Each number is 200 + 40 x the weight over its row's rms, rounded and kept within 0 to 999. Layers, rows and columns count from 0. The size before them is the row's rms in percent of the matrix's.

# k: layer 4 attention key, 320x320, rms 0.126, rows 21-42, columns 160-319
# q: layer 4 attention query, 320x320, rms 0.126, rows 22-42, columns 160-319
k21,099,176,231,208,136,156,157,153,84,150,193,253,270,222,202,214,167,207,194,186,214,165,163,187,163,260,98,215,85,167,194,186,218,233,218,208,185,247,133,160,179,200,231,247,268,160,183,188,206,149,209,108,231,160,173,225,240,145,214,219,160,155,201,204,218,210,149,212,188,259,238,220,173,238,195,146,112,206,198,256,205,112,209,227,166,173,200,201,180,240,183,217,105,194,212,198,231,228,183,153,179,220,166,169,247,175,201,222,210,254,162,194,205,226,199,184,221,217,164,145,199,106,134,241,239,200,208,204,219,244,230,289,176,206,145,200,212,224,131,226,225,243,180,193,237,262,141,189,187,190,319,223,194,227,198,203,262,181,254,226,223
q22,108,146,180,268,269,196,189,162,186,165,145,242,149,201,210,137,191,266,200,219,271,249,205,211,205,207,207,212,274,151,192,238,222,244,175,271,288,165,189,250,163,166,141,192,180,186,208,202,190,221,136,189,162,151,211,228,199,214,205,198,221,169,295,175,122,187,224,219,161,220,181,303,123,143,239,265,201,323,188,187,182,201,196,215,240,208,210,245,232,212,187,231,171,196,221,178,187,200,200,113,174,173,211,215,198,157,264,240,245,193,162,175,166,277,236,287,236,161,203,227,162,193,210,122,181,250,265,113,188,134,152,120,200,156,209,289,236,237,270,171,193,194,123,251,217,262,169,216,190,163,177,175,199,211,225,204,208,210,212,238,247
k22,107,119,175,160,174,154,205,167,154,152,215,246,183,164,233,144,189,192,190,149,260,239,192,169,229,251,295,296,231,211,164,218,231,214,178,233,238,206,233,177,221,174,139,242,188,236,275,240,193,227,182,230,197,142,188,255,271,123,192,190,180,149,242,208,165,173,150,142,186,225,200,278,134,267,201,218,217,248,212,243,180,220,231,272,265,189,150,262,169,188,180,245,184,153,200,165,164,212,197,126,143,157,244,155,173,170,219,226,223,220,181,216,193,247,165,187,258,138,254,252,156,163,185,203,256,153,248,170,214,119,191,190,164,156,231,205,232,180,212,178,189,244,193,220,194,241,225,228,160,139,186,153,127,158,191,224,211,220,212,223,197
q23,104,181,181,191,202,192,235,230,139,195,243,270,145,220,205,174,230,221,208,256,213,202,247,169,256,179,254,168,163,131,187,203,245,232,141,180,241,249,287,212,214,212,203,167,284,243,302,226,215,215,188,223,196,194,208,172,175,85,163,229,198,172,159,176,143,79,128,173,170,231,250,159,190,243,224,177,154,191,232,150,210,250,128,231,155,219,169,173,169,259,278,192,130,137,145,179,217,205,230,225,204,174,237,126,249,228,204,199,152,146,216,233,150,184,187,234,184,172,246,220,169,179,165,179,233,216,125,159,236,156,145,202,227,174,199,215,248,173,189,194,245,142,193,191,227,93,182,166,133,215,214,211,163,210,205,295,160,184,200,146,234
k23,106,129,198,172,158,210,203,165,144,177,216,233,170,187,190,172,164,155,280,236,180,212,168,242,290,151,259,210,144,191,185,208,190,225,168,217,173,210,193,262,136,164,159,221,234,209,144,223,206,193,125,207,235,152,181,196,187,220,176,205,220,143,108,145,151,217,139,232,244,169,180,185,126,222,258,211,182,168,273,189,136,195,187,213,154,226,195,183,171,196,204,168,179,161,182,148,140,242,247,143,265,178,212,172,199,244,236,149,256,178,223,226,195,200,129,225,271,211,213,216,237,106,212,111,192,215,237,191,168,207,179,178,216,174,188,202,178,221,208,122,247,188,250,204,211,222,207,159,139,253,176,151,207,254,173,251,198,246,240,209,197
q24,110,183,220,196,219,146,168,170,182,228,245,188,213,150,146,221,177,281,197,220,146,172,161,149,170,192,157,237,222,196,149,242,128,266,224,191,201,121,206,221,189,174,198,187,233,177,243,198,173,108,183,209,218,164,122,234,154,261,197,204,212,143,189,195,181,210,246,208,197,253,143,142,290,259,167,156,134,196,195,169,195,230,209,220,192,207,193,284,246,149,153,252,172,141,170,240,164,190,181,156,229,193,122,246,230,201,179,180,190,188,227,173,159,191,173,152,233,221,147,114,228,185,182,173,205,216,175,198,176,236,220,196,229,166,215,189,261,223,201,199,117,170,173,155,168,207,227,217,190,198,151,177,161,227,193,110,233,122,234,182,211
k24,110,186,195,209,187,160,186,166,196,189,202,189,207,166,158,142,239,228,216,172,204,86,204,183,187,282,162,216,193,140,198,231,193,250,215,210,249,158,207,196,194,216,213,156,149,188,240,209,177,170,233,153,233,191,163,226,104,158,214,206,192,224,197,248,185,268,154,196,228,153,144,117,233,127,161,187,193,175,191,166,172,247,205,255,199,297,149,274,181,226,166,173,101,202,167,259,137,264,140,204,204,203,191,230,233,229,231,163,212,242,176,219,218,188,140,132,143,211,129,144,276,177,156,314,225,211,120,233,141,227,201,197,197,199,155,183,225,132,173,189,174,211,160,132,231,162,229,147,211,227,165,169,211,130,145,180,274,179,169,173,195
q25,105,218,191,183,92,180,187,266,236,132,227,183,198,217,227,163,159,233,203,233,218,161,279,201,107,177,278,247,252,222,158,183,260,257,146,302,204,230,213,166,223,180,210,194,318,231,283,185,211,225,185,216,215,254,205,199,214,206,217,239,178,192,212,227,191,176,228,222,204,201,246,182,230,180,143,242,207,179,224,213,187,267,194,238,205,189,131,208,215,274,145,152,274,180,177,188,171,204,244,133,233,257,256,167,124,205,133,235,208,194,228,178,170,247,292,225,209,168,150,180,231,237,152,252,188,185,151,130,216,210,214,195,187,204,191,162,229,187,261,212,246,155,285,191,142,167,253,231,174,213,210,208,158,274,201,260,266,238,191,187,153
k25,107,147,185,247,258,181,220,157,145,111,171,213,230,139,151,163,154,247,191,197,206,145,206,163,170,220,235,180,203,168,167,172,194,206,144,236,284,142,230,183,193,193,90,190,218,221,170,248,233,114,222,225,173,231,184,226,138,195,261,198,129,119,245,158,132,200,293,229,169,203,209,204,233,152,256,186,263,222,113,216,157,156,206,191,195,152,148,135,213,262,134,157,248,272,202,217,196,190,224,167,230,326,191,188,199,236,194,265,227,152,226,219,231,207,214,205,236,259,226,162,247,221,164,260,170,264,182,199,223,185,214,191,145,176,229,107,161,211,223,208,264,230,262,194,168,227,155,178,221,177,159,123,206,178,166,206,255,275,260,177,139
q26,099,199,186,214,230,166,298,213,230,227,219,253,229,244,227,261,243,187,169,226,208,253,248,256,232,155,154,176,149,122,248,221,196,119,186,150,105,272,295,146,211,207,199,135,213,223,161,252,256,227,212,129,180,204,323,219,194,192,265,172,201,228,265,263,230,165,245,232,235,168,135,168,219,189,197,164,214,217,225,155,136,220,161,185,243,199,222,190,285,270,218,184,201,210,263,266,164,194,270,109,175,179,245,128,265,157,265,123,217,195,235,206,219,158,168,196,172,197,212,260,212,220,207,182,244,149,252,96,152,217,201,215,197,222,177,181,203,253,184,206,141,200,186,222,276,200,219,215,186,153,219,167,190,152,185,232,250,199,170,215,183
k26,103,261,150,204,305,250,304,189,232,188,191,262,186,190,211,274,232,221,196,145,204,192,214,239,288,186,158,171,190,201,167,190,187,262,210,202,195,181,246,198,173,277,187,140,267,187,151,325,192,203,166,184,199,225,236,203,180,113,209,247,205,214,286,271,154,110,201,223,213,182,187,235,236,224,175,178,143,162,185,174,119,218,140,185,132,218,214,192,235,218,218,209,191,257,187,289,138,182,222,141,225,208,181,240,245,157,201,208,223,124,231,225,153,197,188,177,199,188,127,178,158,167,170,171,176,113,246,203,194,167,239,299,223,233,268,257,211,237,259,221,135,239,166,248,152,238,226,190,204,170,217,196,203,134,205,245,252,212,229,279,205
q27,105,228,142,80,134,190,198,207,211,184,172,203,168,223,238,212,205,255,238,192,283,192,203,181,201,205,162,166,275,214,194,253,201,168,201,243,215,255,153,225,147,196,158,262,308,233,147,281,146,209,197,226,161,186,213,265,189,238,181,199,238,197,221,154,239,240,151,212,153,248,212,182,223,233,219,162,187,159,271,171,172,239,202,254,162,281,290,238,195,129,259,236,154,204,194,196,241,268,245,242,151,212,157,178,219,230,250,254,181,175,189,222,175,256,229,270,246,224,212,215,247,170,148,178,179,209,162,215,171,156,330,151,209,164,178,128,228,183,204,238,190,230,219,145,177,221,216,165,281,195,262,331,271,226,168,210,238,257,154,176,197
k27,102,187,155,119,194,211,198,197,228,228,141,174,208,166,230,194,186,213,189,188,238,239,269,245,146,178,224,133,224,228,177,146,215,215,200,207,307,227,236,108,204,155,92,175,142,221,154,267,200,232,170,160,208,165,177,205,131,246,200,203,276,264,167,145,176,272,203,276,173,231,174,197,229,231,193,190,242,255,157,114,144,263,212,291,186,230,268,243,260,155,184,214,238,253,223,252,212,160,278,195,126,196,213,227,188,223,197,177,171,174,148,239,204,222,217,161,131,244,201,240,221,192,186,251,196,174,135,209,158,182,209,212,228,225,134,134,188,191,140,268,209,222,223,132,234,211,199,187,174,248,210,273,215,202,193,138,218,225,152,258,176
q28,107,199,214,213,240,196,178,195,209,158,240,194,153,288,208,222,187,183,192,194,150,175,97,186,231,250,220,245,212,214,244,154,248,168,234,231,214,253,223,273,236,215,223,248,217,184,213,190,174,224,215,179,188,227,228,188,312,199,113,218,219,176,209,197,216,130,219,202,254,201,182,179,212,214,218,259,156,266,228,192,211,204,140,217,242,205,209,125,168,138,238,193,223,211,215,217,219,179,289,275,189,192,163,196,224,243,236,202,175,222,241,258,245,163,146,158,239,152,207,125,249,218,296,223,223,268,207,159,181,193,156,209,231,231,174,212,200,211,222,194,138,226,221,136,288,144,195,177,126,224,118,288,198,272,260,178,151,161,176,208,195
k28,103,192,166,167,181,216,231,238,205,106,192,181,168,295,209,226,256,175,268,208,211,178,202,216,219,202,200,284,171,196,277,173,248,197,239,242,148,236,247,267,276,224,203,252,221,139,282,220,175,174,164,161,221,202,246,219,265,154,138,196,163,168,161,263,196,246,127,183,231,175,156,203,235,191,233,222,197,214,168,75,216,93,111,202,226,224,117,149,207,235,224,202,151,210,208,197,174,202,211,177,185,142,179,300,193,148,170,223,187,214,234,200,209,178,209,208,239,190,248,180,221,214,285,172,238,253,184,171,200,255,220,219,176,225,235,228,140,213,167,185,256,104,175,207,296,221,226,221,151,222,223,222,219,211,248,247,174,224,191,178,193
q29,102,185,258,220,234,230,217,166,254,224,158,125,178,174,153,145,221,217,172,241,139,242,214,158,264,176,118,154,186,171,199,256,218,244,205,322,164,227,223,200,191,166,185,288,178,204,209,217,213,207,220,195,172,264,186,198,189,207,203,179,219,165,161,217,213,260,197,281,120,207,181,172,150,196,216,255,189,253,194,196,142,240,222,154,270,236,154,228,220,197,249,227,233,178,278,214,189,246,263,222,205,195,237,159,161,243,238,200,211,206,227,115,208,242,148,261,237,212,234,243,226,126,192,245,178,239,127,230,225,227,178,107,154,169,174,194,158,175,205,227,256,277,183,212,248,297,212,218,232,136,173,283,226,220,234,232,242,206,212,197,226
k29,103,183,221,209,271,252,198,170,242,194,199,186,232,256,154,158,259,220,160,284,145,180,188,198,221,167,210,214,231,226,137,202,221,227,244,279,210,209,251,138,169,162,173,198,178,198,187,196,167,196,182,141,185,267,167,252,238,219,166,190,212,136,211,210,193,232,183,264,193,187,268,196,152,196,268,267,192,236,175,184,153,170,287,208,192,315,233,170,183,111,198,222,152,206,242,243,224,199,201,258,225,199,239,204,212,121,270,189,268,201,155,195,228,263,199,210,154,236,183,213,183,205,191,150,206,263,175,255,194,276,273,153,173,229,189,208,176,144,231,159,283,222,233,201,187,144,214,218,172,133,239,231,195,276,290,228,239,153,156,230,233
q30,107,202,166,174,139,163,201,219,191,153,151,231,215,211,202,122,215,191,232,55,206,205,230,262,241,226,297,188,170,110,187,194,155,275,144,226,223,173,219,202,215,189,214,180,175,253,206,221,144,206,107,232,120,167,266,192,214,250,265,213,140,192,254,200,262,285,223,188,183,189,180,207,183,199,184,200,201,206,206,209,143,211,180,236,164,107,210,164,222,215,217,142,135,243,249,219,223,271,219,217,203,161,187,199,234,183,167,179,194,243,169,149,200,201,246,210,156,192,160,182,171,216,211,170,238,203,265,188,231,193,230,198,268,148,277,231,243,185,203,165,169,99,281,143,165,219,247,243,178,279,178,251,253,155,283,214,222,228,194,207,147
k30,108,254,292,213,103,216,173,264,209,150,187,275,269,187,225,175,206,211,234,109,144,219,225,285,206,197,248,153,251,218,162,250,218,211,177,235,230,224,195,291,210,220,237,270,145,188,199,192,189,228,144,192,99,160,274,197,190,196,152,224,142,203,164,181,214,244,184,167,177,180,159,176,131,152,195,211,209,235,251,194,174,217,242,203,164,141,169,195,237,118,249,186,204,216,206,192,199,209,200,184,248,186,192,232,237,213,197,201,238,269,152,94,165,229,212,239,176,216,206,180,125,206,232,189,217,214,229,167,234,191,291,204,238,197,292,172,249,249,152,168,172,103,199,201,203,160,155,199,218,229,206,186,253,137,230,206,227,223,237,190,136
q31,104,182,265,142,224,128,179,243,141,188,189,194,186,170,188,221,139,175,242,196,248,166,173,215,225,189,247,139,193,170,135,197,263,194,161,89,193,167,183,276,269,250,139,217,269,241,222,269,86,146,226,175,252,189,221,205,168,181,138,125,170,200,225,197,236,172,177,151,165,209,157,169,250,113,221,223,170,197,249,215,108,144,129,171,213,210,174,155,169,174,188,157,272,180,151,145,233,206,270,211,251,214,234,181,218,214,236,192,242,184,163,256,179,224,97,177,225,221,154,229,251,245,139,153,181,296,160,160,220,182,216,135,229,218,214,250,242,192,198,169,162,244,248,148,195,185,161,219,187,212,189,171,227,153,160,217,296,182,216,220,203
k31,106,240,219,204,199,181,178,207,220,181,198,215,224,169,194,296,146,216,181,257,246,151,158,218,185,198,228,169,177,160,139,162,159,274,163,151,209,201,235,189,264,200,207,205,225,171,185,174,99,144,210,220,267,205,238,226,211,284,157,161,164,159,224,219,229,166,242,219,135,146,174,206,270,145,205,216,195,154,214,202,146,120,157,247,211,173,125,173,244,146,261,199,238,182,267,113,212,233,170,259,196,155,218,186,287,239,260,176,300,262,189,189,246,150,102,218,233,229,211,246,165,263,226,165,161,221,161,156,277,166,222,136,211,204,217,204,233,138,147,198,134,176,190,198,294,162,148,225,186,156,233,166,123,161,161,105,209,162,174,245,232
q32,085,203,117,230,151,169,241,204,230,182,187,233,241,166,220,201,195,232,178,254,225,240,224,172,138,217,188,196,205,207,175,236,223,155,235,273,175,223,229,191,184,174,261,143,240,197,214,218,144,181,105,237,131,200,258,277,137,132,210,196,182,165,236,182,204,107,154,175,110,185,195,170,159,239,151,165,261,189,256,114,139,234,262,197,217,203,273,200,150,240,282,215,289,181,189,146,154,242,238,203,238,218,149,188,237,165,189,143,136,211,145,223,239,178,220,155,187,246,164,191,252,173,127,207,235,218,250,227,257,181,255,202,170,195,138,174,224,154,177,207,209,234,210,125,164,292,179,187,171,184,218,198,183,231,213,151,198,188,149,214,227
k32,077,120,260,216,211,163,215,146,161,209,201,220,198,212,173,206,212,140,182,146,180,189,172,286,225,235,188,169,150,223,189,201,175,326,240,201,234,225,119,187,225,174,118,175,193,207,262,250,242,214,257,205,122,233,263,237,202,200,207,230,152,192,184,205,241,161,198,204,155,154,198,222,202,202,166,249,153,174,214,224,213,188,152,224,220,253,222,120,189,230,136,157,162,160,173,214,238,211,194,174,147,209,161,207,167,249,137,192,197,183,227,246,182,124,221,204,314,167,206,142,198,246,141,240,249,208,226,161,124,195,212,237,147,164,221,206,199,287,264,138,137,138,134,210,190,161,203,177,221,94,233,207,155,171,245,200,204,170,217,197,190
q33,080,172,172,233,217,196,209,194,125,134,176,180,196,223,216,160,175,162,163,240,294,241,191,197,194,142,184,175,246,231,192,232,212,182,226,178,168,213,209,240,184,206,232,146,188,195,215,204,171,236,150,196,192,174,261,233,246,242,170,207,216,198,250,198,150,144,184,238,236,179,230,226,160,206,266,209,126,176,227,198,260,179,286,292,208,206,201,163,187,232,215,194,243,218,149,168,264,266,156,207,152,194,191,242,140,185,180,192,170,183,236,207,204,139,280,179,194,253,188,221,224,180,218,202,177,98,188,196,243,215,163,115,256,217,190,241,263,177,213,189,279,244,223,178,211,241,139,256,162,161,212,206,165,211,230,192,196,199,146,303,245
k33,078,167,258,194,217,212,270,217,259,177,155,288,229,280,181,159,168,194,191,232,154,186,201,195,173,200,208,184,275,107,150,159,208,246,205,193,168,150,180,165,176,223,192,253,117,228,150,197,174,152,211,204,202,256,211,230,196,184,174,231,252,269,213,295,223,193,196,177,163,177,199,199,245,222,160,174,141,232,182,223,200,184,210,178,157,273,246,224,160,204,210,212,144,164,171,183,170,186,151,248,205,188,187,160,195,212,273,208,189,107,263,220,256,207,167,137,108,183,255,190,234,207,209,237,208,190,335,137,179,161,287,263,211,158,221,166,215,235,205,173,207,172,293,165,222,241,176,159,183,132,188,152,174,176,215,176,169,158,175,170,130
q34,080,262,200,271,247,231,196,161,288,172,234,192,236,180,165,140,181,211,206,253,192,180,251,151,199,172,219,189,189,214,187,222,267,259,248,206,146,158,211,168,177,190,284,189,112,205,172,150,161,141,112,110,145,219,266,222,251,224,170,189,182,196,240,238,213,179,201,155,153,129,151,182,241,155,157,217,177,229,239,162,202,104,251,139,220,171,190,188,195,204,247,240,177,242,200,244,152,157,192,190,232,180,205,225,200,255,163,176,163,219,185,231,140,240,265,222,132,206,197,171,165,199,152,163,174,228,202,198,195,219,209,228,242,154,214,245,148,184,215,171,181,178,287,292,239,232,248,214,201,156,233,196,181,218,231,186,257,171,185,186,260
k34,083,192,156,159,179,167,224,230,186,146,191,235,222,254,312,131,295,197,165,234,168,213,199,229,233,200,148,186,222,240,225,245,131,216,182,174,200,250,215,174,223,144,173,205,201,169,145,229,152,211,251,203,223,191,193,291,205,146,204,209,252,225,239,217,211,119,172,179,209,244,204,294,187,206,176,211,231,152,231,196,207,183,182,234,158,222,268,172,193,172,200,220,210,123,106,207,199,188,78,177,173,207,234,140,266,186,261,241,231,249,231,183,224,153,179,200,225,156,240,184,229,239,186,235,223,191,228,182,190,194,217,83,233,204,241,167,176,227,166,176,214,202,138,149,208,259,172,244,248,156,183,157,224,192,182,207,223,228,200,226,157
q35,082,254,208,200,227,151,193,173,166,203,232,139,144,210,189,244,163,126,189,206,124,156,163,212,178,165,199,148,182,216,230,164,182,219,208,143,190,158,174,217,213,194,200,194,208,226,157,183,252,236,181,213,199,167,209,168,211,135,172,267,169,149,163,214,152,197,148,151,178,164,126,171,219,244,240,212,200,174,165,232,163,266,121,199,235,144,195,153,208,112,275,169,165,196,142,159,130,271,143,240,216,179,197,163,271,175,169,214,174,224,173,205,253,122,220,211,255,218,163,179,217,210,198,188,246,181,213,172,192,214,237,237,201,287,178,199,182,262,220,185,188,232,105,162,192,216,194,123,179,178,226,297,287,186,148,156,232,76,185,182,207
k35,084,136,290,209,233,215,200,196,178,233,189,230,248,142,185,247,135,225,189,272,177,138,189,171,251,274,176,211,207,281,172,178,192,151,239,267,232,299,189,192,190,185,236,180,220,223,168,246,181,171,182,193,184,176,194,227,182,226,181,268,229,264,272,230,212,120,215,166,234,183,215,137,174,173,219,228,205,216,219,183,202,174,202,177,252,165,142,222,228,255,205,191,157,209,237,227,150,167,123,148,174,299,215,204,232,190,132,219,267,194,251,214,276,265,176,117,216,229,224,230,206,281,189,183,202,96,174,184,168,210,207,180,219,180,251,211,226,139,235,201,252,161,237,193,240,178,247,230,207,156,204,161,160,218,172,156,193,170,263,239,146
q36,083,184,205,251,225,234,193,195,169,203,216,201,209,194,183,150,235,157,234,106,148,163,174,189,229,212,230,195,156,175,133,200,121,289,216,155,234,174,208,203,171,229,122,257,182,183,181,175,158,149,230,174,260,189,234,179,92,159,109,161,220,250,230,231,128,231,193,187,192,184,184,181,137,239,202,236,250,147,133,204,197,276,163,171,188,190,224,183,251,172,144,176,207,159,174,150,208,266,205,229,190,167,229,203,216,231,202,148,174,137,223,210,241,251,152,164,200,206,208,164,220,170,148,157,184,119,261,132,228,278,199,157,140,260,257,152,182,174,193,225,221,282,117,222,235,220,138,227,255,203,215,183,182,203,194,286,221,282,192,244,163
k36,077,176,204,212,209,200,247,238,234,194,256,179,146,179,169,201,138,180,125,169,255,161,170,219,231,287,135,214,120,174,247,165,291,205,141,227,215,143,99,231,224,153,234,223,194,242,301,227,171,219,229,165,179,185,206,259,206,232,238,182,203,161,207,165,244,208,311,155,166,234,219,240,180,176,274,174,204,162,277,212,191,133,231,174,174,197,225,193,160,203,249,241,205,206,133,198,172,275,200,230,185,255,200,207,143,171,208,190,207,227,219,210,160,167,187,205,152,174,193,275,130,159,241,169,173,256,214,196,232,175,217,203,181,169,164,187,186,230,201,143,101,230,190,137,241,145,178,172,221,212,230,165,252,259,289,146,240,185,106,185,231
q37,079,269,168,179,219,272,199,170,159,190,285,244,163,81,166,152,198,202,164,95,223,166,235,246,164,181,149,226,265,185,221,191,222,206,209,234,241,166,197,243,214,230,229,202,169,264,260,223,232,154,253,142,209,259,134,169,246,144,212,216,243,253,238,202,227,149,197,241,236,193,221,225,244,207,171,235,230,200,228,233,239,259,210,126,206,185,230,202,206,150,206,236,254,175,210,171,208,221,158,229,240,157,192,198,208,168,272,217,224,170,240,186,224,174,202,158,146,213,255,152,214,211,221,187,190,179,243,195,167,269,255,156,259,164,152,181,186,232,239,144,209,226,214,174,209,202,161,175,218,181,193,115,150,221,227,215,249,254,137,126,178
k37,083,217,172,265,180,170,164,198,123,317,177,150,198,255,189,191,143,178,262,204,193,197,193,142,158,204,235,186,112,236,159,232,214,226,269,201,208,289,255,191,221,253,215,217,159,191,144,162,185,157,283,256,166,171,200,166,241,207,169,201,233,233,134,216,150,218,196,173,243,201,122,170,242,235,221,201,216,222,114,114,142,197,209,195,209,218,143,194,265,201,100,270,258,238,201,257,219,255,186,172,169,256,253,218,178,209,168,210,188,254,196,231,153,182,247,238,190,306,226,188,189,121,238,271,237,147,182,176,230,176,165,191,175,186,211,229,244,125,195,181,232,184,176,168,204,198,154,230,260,270,155,259,185,190,250,263,128,180,186,188,167
q38,081,206,199,212,105,238,228,219,259,152,143,183,270,252,125,166,171,199,213,186,144,262,149,197,159,251,184,219,195,282,197,112,232,262,286,167,239,194,256,250,174,204,185,199,188,208,258,217,203,239,242,176,209,225,230,165,172,179,148,184,281,153,199,171,189,257,208,145,239,160,198,221,207,198,231,232,117,217,128,147,135,189,191,222,224,174,178,167,183,236,170,269,218,193,165,202,161,285,121,149,231,159,185,291,163,120,146,164,232,176,239,183,200,250,136,199,143,259,176,124,195,149,176,113,225,119,150,183,197,215,195,207,211,165,201,220,129,163,264,171,168,202,168,181,186,234,261,144,159,182,206,161,161,197,236,173,192,198,228,183,170
k38,082,217,220,193,263,183,191,218,169,240,276,211,96,186,236,187,194,199,218,199,240,214,193,111,254,264,175,172,155,176,201,143,252,211,183,243,215,228,192,190,224,238,164,161,220,220,220,195,207,212,193,154,218,214,279,202,180,204,154,164,175,118,239,199,241,169,165,277,171,233,226,207,200,251,225,242,168,168,202,143,175,216,172,118,283,149,259,167,219,178,269,228,178,219,190,232,149,225,178,144,188,241,192,217,209,181,167,184,165,210,194,166,198,222,222,201,237,172,225,153,197,187,202,189,149,282,265,245,164,182,123,282,164,215,262,130,224,188,236,239,167,269,176,202,186,207,236,157,207,222,211,210,216,207,200,207,299,168,315,189,165
q39,085,247,220,172,263,206,168,223,172,169,137,191,258,139,159,217,209,206,198,263,239,175,161,221,153,185,195,238,186,198,178,276,274,166,190,151,160,255,188,183,211,275,137,251,174,235,216,157,197,200,151,232,258,219,200,191,191,240,235,123,251,166,272,159,266,146,218,240,182,238,208,155,199,188,161,229,195,249,307,144,224,224,250,202,205,194,182,195,249,132,280,260,194,146,231,171,116,207,132,77,163,222,138,219,236,170,162,255,225,171,209,191,199,222,262,182,144,214,131,217,283,179,199,177,196,176,192,160,215,276,240,202,184,134,225,179,233,145,194,240,148,210,213,252,241,238,176,229,109,219,166,250,237,118,167,224,220,187,224,211,243
k39,081,220,219,169,248,187,164,205,266,178,227,225,259,174,189,141,190,240,195,171,190,251,212,239,267,209,172,208,140,206,173,240,217,225,158,232,232,209,164,147,207,229,209,203,235,187,212,246,234,179,203,192,199,200,215,202,198,264,111,160,282,232,92,212,207,141,204,173,192,271,153,194,306,245,256,258,288,214,260,154,197,196,149,187,175,205,122,166,203,197,229,201,246,258,301,147,206,178,221,194,230,170,217,260,123,177,215,188,227,207,148,175,212,123,217,234,117,257,162,226,127,196,205,193,185,70,232,241,264,211,178,271,256,206,149,139,190,208,185,169,237,239,241,216,163,247,220,223,186,145,196,200,152,270,151,221,132,203,198,196,295
q40,079,269,182,239,173,161,106,161,205,205,245,154,161,175,190,156,227,164,229,211,247,170,230,162,272,160,255,124,225,149,183,174,203,202,201,192,162,255,259,166,215,204,176,153,196,171,186,204,107,172,183,163,241,191,224,118,151,229,150,219,188,208,190,229,119,221,202,154,183,146,212,228,148,184,206,249,195,211,196,171,177,208,170,150,183,248,237,245,239,176,183,150,183,214,196,188,234,214,128,209,152,169,191,156,238,93,205,191,260,213,217,219,161,166,294,182,305,152,237,176,179,194,182,153,279,268,155,122,197,210,180,164,117,228,274,219,160,197,222,219,198,189,220,173,185,199,137,210,221,226,184,176,248,177,232,86,126,183,191,217,201
k40,084,198,194,218,176,149,238,151,230,187,290,263,212,176,235,236,232,218,183,207,216,255,171,173,142,197,172,169,272,171,188,227,198,192,203,139,198,160,122,226,119,201,178,161,236,206,124,286,125,189,104,184,179,174,164,183,237,213,193,253,228,236,206,204,216,126,188,235,186,239,218,285,289,169,151,145,166,195,204,141,244,204,202,210,163,191,201,141,224,135,192,228,209,146,142,98,239,134,206,239,213,226,170,123,221,183,266,203,228,178,213,176,194,136,157,157,159,248,164,229,123,166,209,215,200,152,223,168,225,235,142,90,200,168,221,134,179,251,168,225,198,211,202,258,208,235,150,223,257,167,245,208,170,238,125,258,302,220,155,155,162
q41,093,194,225,247,210,269,239,237,233,252,244,305,206,160,242,122,198,240,163,253,216,184,196,189,227,203,215,204,210,152,219,125,161,184,147,262,190,201,191,217,163,239,113,200,155,222,168,188,160,196,275,121,195,252,174,179,211,216,198,227,151,239,219,200,195,208,149,241,224,211,222,200,156,236,255,256,231,193,173,191,170,185,156,249,177,129,231,290,215,205,251,186,217,177,155,169,219,205,204,154,246,204,205,202,218,188,151,233,129,121,221,218,235,247,182,268,204,193,196,154,225,278,210,99,103,196,160,241,268,142,171,224,189,202,156,178,191,185,169,262,201,243,207,214,191,155,155,239,156,211,206,172,181,180,275,207,194,160,173,214,173
k41,097,222,234,203,183,148,241,207,168,224,184,160,208,213,244,257,241,229,277,227,214,173,198,182,238,150,191,273,127,136,274,172,239,174,161,187,192,219,206,194,243,168,234,146,287,234,262,268,195,166,180,186,294,161,180,149,150,172,240,202,187,187,175,122,204,316,194,178,230,284,220,189,112,215,236,210,220,126,253,222,176,242,159,183,163,226,267,215,328,240,266,209,170,216,248,187,164,191,219,194,222,232,138,179,174,127,167,213,157,187,216,211,226,203,187,160,235,201,253,284,221,207,196,221,154,191,174,250,235,140,210,159,190,174,222,159,187,263,206,127,201,201,203,263,186,191,244,265,200,224,210,179,282,168,157,155,249,218,219,199,207
q42,093,256,125,173,139,156,256,158,235,271,103,178,209,190,162,224,247,83,284,207,167,212,162,227,161,170,260,186,191,178,206,198,227,219,179,230,245,194,164,188,222,188,200,233,243,212,314,230,221,221,222,215,150,222,199,184,219,304,247,156,214,109,216,137,287,172,214,195,188,129,203,165,171,204,174,157,170,174,243,172,278,166,174,205,270,190,196,187,208,186,177,207,227,153,249,181,203,293,201,216,156,213,186,231,205,174,152,183,220,149,161,253,116,224,170,182,214,179,235,152,187,214,280,177,222,191,207,235,171,158,161,205,194,230,294,168,136,123,184,188,203,165,160,244,226,138,231,215,242,331,220,260,238,234,183,276,151,246,230,236,176
k42,096,218,228,271,217,169,117,184,171,260,216,133,133,225,238,185,189,206,208,189,160,200,186,148,171,234,163,255,178,177,164,188,204,166,173,202,201,232,183,154,198,223,177,245,170,222,153,240,222,205,188,164,148,182,241,228,181,206,241,158,185,239,149,211,148,170,221,170,229,202,173,240,187,228,145,175,176,201,259,172,213,230,165,185,215,162,220,228,242,137,211,219,208,198,141,237,174,116,176,185,245,271,181,205,216,250,208,162,251,149,170,198,209,191,188,268,280,256,239,207,224,183,210,216,188,229,151,154,153,150,195,242,178,193,209,258,173,168,198,214,184,253,161,275,159,179,149,253,207,172,103,176,140,195,204,174,242,226,224,245,277